From a checkpoint of a small transformer trained on Wikipedia: 8 layers, 2.75M parameters.
Each number is 500 + 50 x the weight over its row's rms, rounded and kept within 0 to 999. Layers, rows and columns count from 0. Numbers have three digits each. The size before them is the row's rms in percent of the matrix's.

# layer 5 MLP up, 320x128, rms 0.171, rows 288-319, columns 0-127
102:520428446432599539522596541479515509422458523503508514556613443488519516607491570493491530568599475470513525473504475518461493561530506440519503516500463600564471474525436576565573550546471515439531475476453471673460469584587418567568523504486544532430495530586507413495487508458604516457467523468498524481488480458562436501530541532481445448516418424599500491526513486424519503511471
102:464515477452546462528542527568536461536403484538480434519594528584497553473521516494506442565597486468481472513483510532482607562540494524585516439448585525487505541552506530538498550497594439457492559429550493530525499481514545440437522494577449518624460492548477481430402628489509477496484489498587379507581466535497541525506525489540563416505521541535480555551349436455441473500434
095:544394509500541507510486497433515463525471499615542561478495532573432471495532504473521458497514609458428469463504529531498529567428514380546520501514460528476468500486487491438520529508524590398451610467509521465550491516582578393488536441484502488512535432516490464499510450511510557543451383477524380448578455591491522538422498475492467587463616466551410521459493520550459590415490
106:467513512467569580490460537523496456551431466557485481566471519464513478417400500473448526470495505489581480528452573540437519546520481418466492530518465540534492500600461433511533514419542537506495566532551440544500505466453561515541537516490607447598557574488540503475587476436595558460522478489583532473525419589446551477539580455560468421446432521446439565477406495371509464429424
100:579516439503549532446491605550521535481594489417467450468550340447471459508504550527484540477456446554490446429538501540491478479449543481518532440497513540462483472621413497473542486466451569461521555513498470452424496518473520529474425531480494482502603460494577480342568562462494553487378421466482503518450404537487521440447528429505510527525475493476399556561561483475478482426490
102:619456524509522467530589508591513526489554522426447469501579489528533395518532522585446471537460557522584536497464446595543481573525505577561519502478508508532484550521577511567499518444403469503552529438488478590597547579523536514497513372464520391487575562480503490470508496525441407494529460541531497509491424469516498485488537441471604591531501538543556451469523507640480485512564
102:555478510509467460490555523509456465438516548601594447497516458504536503443530547483586607484515571449525512538455434462468472608556541561472552488501523493500446498582572477554417516446565558496476495393538448498506480516547459459515654421462609437555587521541419501527420513400477511465455548433593517519565530472419554519518472475462503533503480474480526617507504500511425487494479
104:479437444482545425463619459577431590519512452499558519527572575490463495566523578514475534529470436461484556602494459502519562678537505488472387449493567478512472498511502592548534538492494476416455443442418520472477520510454514485563491480437515536499531509450370496561491429517578562496487482445603458522452462501502514538432542506436506571501611478508487553458453475476507527446535
098:480559505487532575505510550502499470574447504564499533494429466478497534417507564530506498558619459460473528447414510540558510463489558507434425578437459446554485560480492431564432632546366495471481477432570555491547477534523434496524483490485529533556557420412451519477527526552476497533553517502552430577483502525544515329452557450526475434494465471536609448494474512462435542469467
096:529522441439503546500527543482533521581575660473553492527514553466566545554524444553480551437510555543513496406516510464553481525452483484518466519592496457534445504461422613516419467521500437562488462459536506476334478550490470571419442529482590390494528488522481438523496547487482517432560458586491446461477466440523600548533530508447554574490553439455426531465459542506528553469487
095:424500444493497486445563483531463396565562569565452543517551487566403531473520462575517473474458434521431526456462484477496530542569516574509575498525414468516432475489505480457540419522515465454449346537506589530510477464527466440572441477553466686441457523451541512534460540508470492442505459536546513466530563538505432405483430513512567556513549574476491578554512492533449499490574
097:491514516491512436492551446485421508513467513487511513458555488548442554517580498525493445470571532483527524623538505393559516554474441460526502486511469405554522478382575492443523477507465480538489457516544508497496473597560459441446534482526583562594436575496474444497435582604569495527481542352629488474467484526504513483518451442399534540494596549460574478449512490504390482497502
099:449536500497410545468405556400467556495553488483515471562594570502608518466426473509469520507551495542472403499451535539546510519491539475503538553510414503491505447461550471504521411436441533615503492505396600473488453422473513559486597535483431482538525426512412500496470571472475515463589530455488592543564518467470473515540534526449490567519436429507508500417398463547500526373510
095:548511533504501377478478540441540513560497518524467471597475586529587490415520550463473563537539447540510529442525516407577564515486545518456559521466509458532421530436483477573457462567533410410474561459538583458477477447433535501517493502458422414526563632451536440505549476614445500462402574517491475493465476492524460553482482506541526518551438527473449597497433604544510478531452
096:453427507538537470443535486534469622504471514449489477452519520472479532488625505509439458382556530425488508521478558549555495636458505484455527498492418519525513507527530495463467549527418501548435592460578502505527512596553450487401493514555499429540552446453462451528503512479532441558406493450532578480571457508455572490463569599512512415486565445440605517484421457455554424527510
091:455568457561564560444488568459444576519503452484499596511450581515470544558473536501500466459527556435551431522587494530542503494451519404455542560570468544533495455507455491594478491518491442461514482493546399500554506470510504556534583412478442467514573529535532460467479592432493520522482487499490595445570445478481514525471538417553523574476548407499416447421463573452576340488499
099:474470467535472565420534523507420508552513545551608456599402496477431611433489507468477477485573550460552531490459552524393565565464533504498505539497485442516478480492519538480446520436600437425428508564580501478510500491424455501548503583511570510538492550466422515497392489547497377567522478565533509474449413472508515488376513471566487406491472505522476537442565447519452547428521
096:519460523498568430548492534471548518545525551564494506541464488532521438533492526539603446441521568421492521554419451584486549511461503537558527533440443475522353463584470500482526526460410415530528482530518428475390526548430511530482433427443499524385570433390549549466497556441472530465443527491532509566441558485521545503511515579503589450528455473504544591500433468497537453401465
103:475497542510499518500468483633398595461492577416445480537453509551402604478464429491497496491592492518516501540608404466393543505424487442578546508477430506450511516552488486523583515499559459488513554523512504502525404420493459561629445502398476475502431494552557532527565539441489574569427519516474530481504404480557497570452489499498524479507496530514509397461546486469473506470559
108:403426457534387470478475468573432500505489476523531524537497516522525512604490535455395555451546565429468439489448496511401603554487545454520548496434538417461439441530533474534570505513505427612437513491582492497511471564536463456444472538505487520552493522617455401417460537477523499413492506416511493498455534499472550505428445502475527557467580454480506564610504582504550452560502
099:520406477534531535556540515503524492544459383510376421474484538537346474411452457465509465423445453508440481600412556476529409381523377442464508563534504533435518462541546555537515500459439510485424421519516489431527531420491447519490447561469501549499453546501572513564532542478435522371527505438474561520497476452529491537562517524488507513503552524497470520488471561485522570531504
101:545527532466578503521453490528528516478447481441480527481525529517529460540503493411497539577451498499419512588610534526435429486565506477562594444548513474426546558582494524504540568527553477451391528427466492424455454549505566529506500451485474526425519587493578418531585405546467609455530537471516452524484614567490499499520535467433503572472508550476466432522612374500499527539478
102:482494467508425544428395506507568533542461501492596485456492457458489453466462493517527555444538519572521523474493556560398494459504502484473563485522443475536500554545529525496441489498440424550487560530530532517399521518512489512454483538512530412472467549433563515534496456496475445508466491494477584376505500425414469588555476483475521521527551459419477481507722617536557477459384
099:478530513441481566479560468473412445559541512508474539560426568442488430487414479572483569517461426437486534549410528503527476525644413437513498464501442422529401480476440418550587413403528476539477492464443464524501525473494404469589492500474519540509529492447571515490457432512521482503498461562475535399580432402507505535479587541447557486420542582451509540502559524493480497517523
101:650537496459682492504456468487457463482582581462463503599514546484512540527476503573529479517465521527515500445543510470474473531551590593558488463512396532538462514499516500470439591560429493518523564594571478371492449569448499543513538584457522540551543454423513499525523526537521441520434478422523473561501461443521611504532493537457592470486482507502608482472497531498519501497541
103:488446473505510530516375507467423491543502435462513402485465465552487425644487525464457551538481644457482518562531542547516498415469458541490489562533483499435544476478526534519455545505579521531450451491563472467491418586440612566534479472498567540414468516561546425439597495523544543437459450472514445541501425489503436495560432534470474479435462568609468486562525536451510555552488
085:505468391432500507585500547483488369501511479541511438536523467463491429501463438526520452382509573484474608524535523526505493539536445615597487429524541486601498487480548551534458474509410467605529473483441592498519387487496434549460460499561480557494489490448551568512506482451509536504566460592534418470498482485507524449488517581535518482487420500609505487492527528597407545483434
102:470426521470506485413485542589521498526407509477425495486493484622467560505632549471507392471537501464502563516601514552499508472503566506485456477529477512522473591565530522519573531500650518515539489425513452566491472476533517533539459539462659519389518483488518487516415454480515547476481441476576497481423435538491501472512499564482546522503458503457486586465504656558541531536478
090:495570486559510446549423485497567494516491454568572514596472510507603528451564525496467399361442535487418520521515547472493508504371492460491467390527485468519547520484581487464526443448437512432513532486461596449442553599428366472484564491540512541545476495572498528598508503533422517491499465533542536532488499482563412564491504511559510537531497484440457497494458390421459488478549
103:523445494459461450542399542494456549509525527507504543490546420413484566452525576657496598476588442552600470529523463415485477576548490545541513411500426545465546567576495563474397517518521486425540544561543537565499409476484580531547499498532479577492540522626595466469455509476442447437543534488500500489508496460527499499518487432496473497493449512514491476458575533458378493446521
093:365486532489494517423560586554462554428493629466537523444471500494472581526492471575472467525458618475481479431560571460371491378464446516478447486472525497473528442575544533503508448566539534480513441470472465439507517546515466445507446510468495433454542492548458543518552604462530434412499527470486536476533456494515601536409459461502535554525542576459471473440405451561458548468487
096:548514527515446590478532514545523513415524562521494450453514463503498479373537519593436487496414570568493469553577517537566575509496536481486489466542520546403535439508435528395479496517500556512450505529500584408489500578496508527433498514522524524470558538570530546511425512554535495498491430568474562441583431541506499430444480513608622584431533484540479519483633582544467552530454
# layer 5 MLP down (transposed), 320x128, rms 0.166, rows 288-319, columns 0-127
103:517488578475496488541489570531465577501571465499559514493397543428503469421536510509552513394490472499506574443524572527560495565524518477614437465461458531488440429556392507532557527491429464500458584529555467512497418595488405521596469430458532474505497533455562473570353488521521474496509527471509545615402553478592542461520431436544578475537499476507527468497453514465550516520471
096:430572582471478518502429498425528579596424479541518501501535458425470493579524534556528489521601488448564538505555506498509444449512430462561487470497435541496465581502546535496554533568508537542409473537547446455453479573540454472492527537521521495489464519549515410424512479534433470587486553520557549609555443453474508533573558461482473512715465511551462447509481561414500474502463
098:495538538574522520580600575580420550426503393603572501600502451553485557416481422492493545517446597458490474482448558547511472511453546457487500554574455478451581504521472447439458546517574495516468512506531480541498506413545528456424515547548517503480510440469507546493459559447544458602502507505458512398513508541620527517501520474494459502505573493484385495407549412515507498470597
102:455426449422596536476507346450548588491496494444511433508488452496522411454404542503426488506501506480533564534416485519526443521522507549525486529504554445470443506458532528500552445476581486472535557501555437522491461581452545437509523515449440507492512542468508375471565474489587474492500521429602475531553507607441548552538523535478537473698493472489517548495500511555468558553513
102:454502513547505513477499607547518500508493433444528491452509448611608485560463472509386452471506498546515470551494464461436537517479512486504584448573537518430420562397522592489510444466495543483503480488468454505442528583591557509487495468480436610546583565475580502404506546438536514495569477541498458528501513484496553572501570512475418459484479464362595488523494447580383476488488
100:567514599564535533457513488478481534528436488540485409460463511530480529563489529577426581523600473483529495512555570471432454561586456474508449461431488566457400477484428519551555434542401474511543483380567458453540587530638494546477498535536534617444476557445476469594502557611496466458547513567454451479520515553508454484453546556511477488485470511476479441507452514527509506569448
103:476460572479619567506386403544647500517531510489497512550574543466440529463541476582534429435517465462475461461537527478502459483514463537460448500519515444448418502440436481524510534589527580481544464576480494512554492440492497424480421500427514502426490495476471498510536496481432572602553534431465450437573519473581500517479424487545504423466505484486512629563478526574507534571603
103:538440478506572471547499453576448453470508571599481513535553539504482475531402530522443523538520535399523555533506467468495515466549479465492556512444488518523383538503468546501544443493502535377420502553515488520433559530408412581489572523580489486602417577575469540480540599550434524481538526470438410563527530513488534418477582583514505509584463472514507567535589529481442516500578
098:514533531573458479508469547520509514480562475505505426506415526470485494521521607517523511483494543463472493481493530452436512587452497505360508468468483492518494410450439443533485548397458442439559584476535413512581491528640503586461527511395578428466605499485551463451505398495531546460390445496571556499524429458571485490515494574496385464489593498498514584505492503518501513457525
098:425506561496525513537425467518563419542506524464490446577627492536566497495485471588553508498520522497533451445443595556525536461399516416439441513450502546542412409533481538451565527520528481566494552547507565557561491520497499558408459531438417542511503495519451484533455458568537522417567396428510484652458512465530505464474398526537533498409510470522557451502516476470508469551575
097:450515510456525579512461601443390493530507521599506458480521486533477546530457544439486492518483465574475509457539537428508529472507521407547506474535476533553452419581527568488497451481605504426524484475448449537477530505385449563458537587515457488484583519428504519405468595570483532456567431523535617430505545527377542430475533483433475404486485486531563492399533499544453451526501
097:448542474457468492588516655523474495516491478441488561431559420443530491502548531533591497505456470523500486552492493490515435491484485556562547461444504485480526547489515461534549499582557426566477578381437475487471525427539573452522526493367480522579576525522468482446444444516506482526537508469631511607538460450442477501501473499500496430528550495532569358462468408544471540413511
101:516540608513565469492539434515557623489533459428513438444446453518544512574515571519587500456437576411434460399439556481469565542511446481493601561530445463586424520481458519493513574531508526461431487517423501430486541468468493477513447524534547552452534424528507499539517433533451528540478408577571472445508455445561437441480461571452512487565525464555505402493578476529543477470579
093:558600454484522472441455466446488517496485513481528520579459574542519506493492560536465568430544422548519476520534497542589541567540479508511595571379444492542510559459463505564474573514419546435536584461541488531525423555484514545440497460547460446480599468537509456525405455537541446520379479488555513604484563566510402526460592492426596457580516472579514476466523532475505516463535
096:439489482508503546426459444489461500442488487491523507492464442555567609548560537490538599532471494479501414557520580511551560511506470412464536463550440429513451489546496457548472549513508518585491499575602484495566525491447466497478437567519523491582574501422421607530505465501510631556497485411482484552527453473492450472546631520603519543502572489544544475454420456506517532426387
089:477579478547562523534521551553488366480515502482439530565494447546509511448457480541575496512559509550518500571472444478538481537457434532482394553489497497449518478508525495519443519474499503540533458579501497490525527462521535504569533481538491493483451526498511524497549492494531504548532486429547507301554569431533502503451534474522542516204457471550498508473496444567473468501510
099:496451500508595524501488439583484433461537501490486541513467533453484567497507570445450447506504479573516545459469517456522566540475392575498517449461454467518605522496405564465595580480590473476540577494667495505483524497467411483525521593492545541513490598543495482537486538484393504478473453514504518502519507487607460383516551587500433488606428564502535514516578477504574540519485
097:517510469573459490513503493415515584564458508466500481498453545559561519479533501490440500491540510559512482480462455521489518547487478541476487486506461406503484484547569592428476548490579499542474535368457499504451557506501392596499508441493511547584525595448513448574471474448482526469401499515491505648578478520532561390483468531587468599657511462581532484429538511537482492537421
103:523546619582565522367469486451477474532456576492513501491608462512503491416542544528508438532538521473561561425457415477532545537491554573554519429512583514417522508461504541544493489460458488479615500470496460566358461522558380462489461503385510439488505491474555433487428536451499419509475512500520589459540515578499536471576516495505530457449471442438557484578501492491522514502430
108:469539505442551466460466505566538475502388529540518567402477502522476591425505499485481497506539467503449487514544413431425444490514561524458463434498552428496461513520510480470400543580527479530536475511496511499407577481405508481520563499459444406568474413598580518490458397530535488601484539451529483541505531478483554378589491505547519624492529540514586480463515438491538558574424
098:588466549525558411554407487456431512425522495526546537473537463487565506499475579539448543470496444533426532428546455461445560541485571436479450578473478537526489551493535464413528501526496491569554491492444464506448437495558488485385444478465475550460527550517413437375541501422563579517501477619535422526406436512379513560525510501492529451569478437506515425453492589483504493499543
101:517464452463474462538511472529530586518483590511483478472533549541411412566563452475439509454546477580501497532396470516486435482521474515597485425486557548511464550571397415499420510515467520586487450408619551400482564576430460532544472573541584494435513522502520581578487476474434483567476414541580528480566458469513460525468417448466490458512400509498528532476466480528477515522439
102:513514508402558553508463496449502489648388503433466554503542493463507578540423486549550445476529426529405461447397441519542430415503494592471583472496599549460455468455496483523509485500456481535501548460526541500496472558550436517470507417528495470478392516528497495514363557523510510602523445447433512529450456449480402526485422505569476478448578437457502477483474491486532441450441
098:469531471460485569476505539513487527385443555523586429521549541444513468490510419524533609425493399548522433447415451570439500457533551455473503450500415510538528579388530518413443458522477428498514454494449565463471558595532479470603487476496508531470539447411519532475535557568448430442531521514533466531602451480508550587432482464467512502478493582587470547488500555479462570476569
099:475488454485417585503457519398553504577461415527413511489482456441438541528516486580481538492477555487386480391519527478448559546438440445485451542556530469546511520497389428574505533518478508460433495490522530516519481580492544521456493466464564576532409540518431436545503519472453559488491480566475543302423437498517496510518538440455435479457508479482444574478523479402525490465446
104:527541463375471522442501624492535524575387457496423504416479500504498526499500507513491446463475508534559527568536566568439508464450461449468486494543461492511544481478527518522518462515459532439464533576446455571605466550477550515439546464564503457446501506519362457507570440407537415451473442551489483589510503544492496501405553451589426502555601477428390542483512563543489442514481
088:450517530529434541443510336489543464563474553525566536447403514532483490480502517540490551536580497507527424466563537481571505495528512479497415470536484480485569523513395496533434546441477544386512474505488527504497449534545535489474434573488459409468502519472499550450506588492524525442563433495435528278529500442570475473493493419462501528439550544507524489545488558534583582456479
100:403445468401409485493539380452565517490454475543458548518405487509634545460520575562492509502541485510513504465519485615472529500525571467568502476454567538522489466498546449545550475537557455525506479523476496509464434490463386468649460416499506505351528603502507514460478494528441513454449446494522508462538401506475494534523521544574524472530472485461510603497574598525514488475490
093:486494528434525597524460323499459478600483433510581516563521570484479481513428514495551491462559438515592423464524549510518468501487479507535533530501412492481498491479381541494596496486452500506395516544489532548523530457466479533466576437504531416519500501524439514492492400485494469511535478601515468536452527548660410473564502555453463577461503439552476455454482518564538474450408
101:484504488461470424478465411423461494472565539477451607578465514552451523506525645377510560494480495498458514505461512544528479462514469430564511562451548467501603447452522435465508531523391489454391483455500505505525481537438390489483488453387501523467465589399540524496415585509545452448498538475583606520506451547450444511436449492472525513527469488553500446452519468478438524544445
095:524555564474481462554515624575524514535475497525463539482491464460550481497470572590578510464538541497490514449525562512501662511484459512546511462454466441426392526518515458525553513511409500496524496527470597527365529579519458394495541557494558502461470426542536534529564461510436594442495467565506462599425533466548501489533633524513561420525480547484540481520565452489476468491432
097:594472519483561548488476513469462488436487482492543476525444511457497469495554504460507585466412456492568591442455449511509457511580526460552413517504452530522466527492576562523439494411533518416549533535460508450554488472529481417448466482447548493547568529449502515419515501549571498465502521570482566711524555525479539460514555450453541402611477531550584457396445462498438448513469
# layer 5 MLP gate, 320x128, rms 0.164, rows 289-319, columns 0-127
107:515460512511491455392543411415446501500518549569476483486503507482511472521480426507645500621432431495466546471579543490532423521523542499569500472423543527472441441525543491486553570484521558511447489451457517450453531473504425366453563509470478514538450463483492498450495500576495488505534545484543539483475553612496472458576489569450469446484410578478583529586470438481419466641502
105:472565439404530504482488445433428460489458469532525436524542453478477472563447530434482511596536559497421475569550548533422475528458560544564468531548501526475462526472577520476445432472447589488566505433564457511535526462512542458402460499456507505536408403442459597542416623490553517553459489486512511479533458518483470527534537365532414520473458604516528474473575475511578520526592
104:456433473477514506531500432353491494496494485538481473526535531475497478463458467565451537597420484519449544483456568538474367551525503507565527554464575483476493566515534507448534451469518565555501509385493504464566605456441502430428444500500522517557459560532541488437517479557586496443565436465563648435475513565480474435578531442561538528500471482515521459506550480495394477595425
103:512449513519501578549510469553543456501390456580457433477596567616511553466582474492484571531480537578499463464544528515521529454529523487527425519387505498427609499509482446594395493511470482502514494382519504569571526510499495528484538493564477442499503554527522488447398543499593403521521499586592522475506534515520477409489430539357577488503541572472502473482509498500488551503543
102:399531532508443551535528460478548424521462507633464478510431423474514605517524434394524554506494499476518421525548511462361502461494500423523566510528516503428473459499551530452517572462524501441410445537461465535443445463547453451525485521399455509496496473552361468544480476480479518515445476492497475510506595543536510471520413643456510496469413510568467577566482503435512516572464
101:496446444409486551551545465587534519494381557466486524518604559472403488565496491444465525472492422532453516475574479497494545430459465572545531450519501458457470434560422625475454563523530420454481520542463582485545461521436517391533452527545490494441533589485529429454458544513573488504502420548580521478450551457563511566478504554478496577446518532484461511551559487421572507532390
099:504530494486408515547501460434569503437451514447601527512493591421461550478506487504365462485553424554557511558422510544529449455413519439551501504442412502492523492465534592527593491524500545490458520513494567416599563453551503486504455588501563593551462521524496524483492514583451467409553508574490528511501520553505431501574567516435420405432545523456534530581473515505433480475575
099:499448477396475485534567435545413494450460513472470525447514450439550557460492499549479501524502444470499491511527511521520440525409451499530527600443333495353583400457478492448533551479515481473519531517472529460527453554503476536476421460568556410526508511379518503522623491514501485487444493469504459451483525569532548435474548498430528435492462447440599491516557561414538413531525
095:512510494391549463543545554466510485590477529436482535489507423567508540522564452516617526496452579506499527486528496479559390470452464478479573445491519542470449530504423572513470380450551507496483515532532446559380482613540478451554588402506519475416507616516488520456444538431436540523510454492460448499460442490551457534581438503479502525458451564488487500431537497448378472430469
098:448566518477492428562524548407446517436494371450522562501480527474504461562470503479474497463469480488512645444514542487579478504507469473575523491339488514488548526492427596537467539342437550472528475481580531610540571542442456514490510493444542427521452502530528607574467528535567568435518509493435532454501464479497555407496511520485454517551481493455495501430568462474519471536485
100:566468473457548447534557491423478495564490492615535606499444489542571562480503569483567540557517494568536476398545507533614509541488531479436446556437494390480584603473460522517522465512458519542529546554458483514442464609588462531513509504561514479595530588516504504478504458492581488551543450490504453452462529583565538442530502453479580545499480546422575629501513531451494497456554
097:418530443503387512576570473497468478523496566486528461520449573567511559556537451471473448542548398479523479430465567544517517429570466488538567545537442464536446473439494459409513394470401452569542485478486503485487485530589454479385521519480431476527433534446467576552556547571570541386572528473467537460542485547496451428513496513498502484495474480529517413520416568458525513608444
106:447446559528538480569504444465499545497535499463438575459495511495486497537464445486477464536461545529521495493560592535598502524452571481433430556544499483542630539461532513399558462497556528510459428455463472595445517560500426478479470511479603524616548513532322457501555580562466427464534525495443521474560545430546500537509517487493530423492549507473509562453435528483620499562558
101:471518522480509434560509479504500489485418401527402523510518430548481519396582528489566415377509525468542517533496434491594534433485556448478514421459482512417476560465507503505403482478440509502553430481484520563492399536535505532480530478589478476450472442402481546517547541517458521534566527474572509507558395515546481340540515541573500442434452554400528449513452466495502562530453
095:418507500483442515528510463588437425592533518491576396484506555543400609491497423497495520473507458528425504541503525409467574452584468487463526388431520453502478517554563511558579550485453579557485442502486478557394511521464463365519523561502525516493500484551527493460584523487500581509522512552489502551532576486501414530479531528445519463539497567482524509584473575441487537566626
097:485460486421518498497533517477545514410535556542487549542468419524478586511519453553521537468429520499565498416511546546511419546442527547524408499521537482597491524507489570423453511519486521497502407535557538474432501457579544385484562576406555486591452467471433476472459387569441483470507434400520550433415535483490536424502533463421501519520495536510564419495567459506368472536469
095:442559496417588566490512469527564564499539460510527503583539534535514464486512402482490538420501439520440493488456621383503456468599509533488514539487459423422592450521530495478540433504416505508540569466478585534480549510608556538461520448455443527519524424480466540508509489593434453374528430514418485509455528482545436506462509510461505514579620500426569429483539499467509520556488
098:461487480481521498441522449497480414549502467441485442528502472407492444632497546541461472596511486515531477477423539546458541477523575571473543549507447517475511495505502408411442393518495519539529434445464535405565539455528660526393494519476498567528426527510468491451485522649522476432539431472522518435517474505449522469370500506564492606499533500542551476483524545515440457546503
103:500519432500485515516533548493531508553530475618505527438484396556490568476473486561418519558564516493516505445510568477557493479469404458490564465452458460509570562532492546544571535577485516528532483509507458462564498440478510489577536551518532564636481568443477585499508509529473570467618458395449549464522580531541396554504513455536562447403441527487485444563475428452385462551540
094:512523503445478454479532473559505481604495464571485518467440528557407472496430431490461509436388417498382513508480560526499455490513476616479486512430603573489509502592452455535463546480442545472497410476422512459487506456475572557559500511486442512466601515563458437472422553546469490489574485464528456525494612488580540431512480619432469468466519407498537526477419450490539535527441
107:471528502527472485579450475559482466525499491499460484501506378495512481536454488519597533418487495553481504473531427434535470502583463474550494468398494475413514526473533608526434492544466420430443459487460417435464676477489486538447528504544530452536389520537512506569597562443523435469417554438510453491505459512529482521506521560420544570498467522388528441547468559513399538554531
095:473473440465496496500510457441453534572411481429529508463479516501527464576508409530453503640511396561415542464465514502481472580485456550526571577432569496493442558487556486447463442545434437473636431440509508479532543515537498461564514451521497480498467464484492499474557561551521570503494446492390577484469564519489428440449595474498527498514433557584523417609504482410447505545482
097:479574524484530536546477446439486547598457551408475644484398509480418429467490518523422483516412543532522602567478503487457416500544459553584544491506425532527493438503498493521435375523477459457514488420533655559542535481466516494514488505522494580424500406534570499496465460436437531461464450493495484425488496472483514510439476514445532531423583472503504458489529507420581472551529
094:508531482512477499542463507412453506575582503575552453543460475499504464514420494566474600532514490531452541453584516484470506507512436525518451590425547489540498615479514555389448556449448484447558476579482452594480550542548555516438458540478524467620345576544509523524632549447496459513494514500472452460523500521487485552469512424522487506432470585458498580438529448472494503483401
105:485500467418484500479479406501491557497394464496456471587395477481512439531528464488520495509529423511570416535564487503436498404456513490471509455568399529499446402510486457439518508497452492522500579428465485424606497436465459484503537579463424531463452452533497540455540459528492522502442422460524607465537410500503423528525459508444455482420537475415525413527567538449623500560589
089:522454571550497522491452524549460569519446474448498546511488473517525489485481476529505550455487412571558430491467545464506442515475524559492532603428425464454485544576510529518539558442535569376454494481654440540441538566503538401501487440472416394540513512571473377463544530541437474461481516491494581449484538544487508512570520457463468570495530510417540565494472402425588449552532
102:510477535535443511550492440503505476508437499431431511461458430473432418498477520492494488531437464410449511494569516539435535472502537509506605432509430427477457520524578475500454411553400643540503456390415549484549505600495540399504427496561486513499454491582506457490591475538472491541580426426492494522528448468527438510523453478510495451426481546458585585496554540463404546469449
097:512503533434609422482484496435507619468501460548455441535531530548486514497471553565496418536567425560579522509478498477396458504486556524496556551492530496502515521466486556521419426552543521512594436482442444433533494374484555514516457491472560513527538504426462475458493564504500487509482410506605516501599514511419549476507518395537518391531522532441564527614473577527617517541507
103:449581485452450518512434497524452462452477504535590511494465477543572535470545488604477429515469350564592545563577460576487600536526496517469478619514507481453574447455494543586499494424560508504475524456558503445481567420569586506556473556437457487472431527553464470434474534501461539533517522534483551471551553479483526496478428479591520453435545510577491563445532594519454446540428
097:499434487508427553451453517531473501484418408438507466497447406495490470457466527481493551548495464531514431494481564473486540475417565476433461476463538594437440534545458470600478368505446455518492530487508442548580531418408417473442496607472527414548564564526603445466577465519466441421545446461463518516458537538503427452490500562490540534456528520510468505561592530424550432542548
093:439554497449544501496497514480459525499546489497456504593467523501512568482414488573469424464470530466521408516516523513555494498495429457483528414416407515449619360501460458500466601480371562537472510541535498415478447490504479570506492486559432491502450507560502590374483554413543575476458436471519446426478471555463436555463467526554462442400457488506500496493517498411459548470447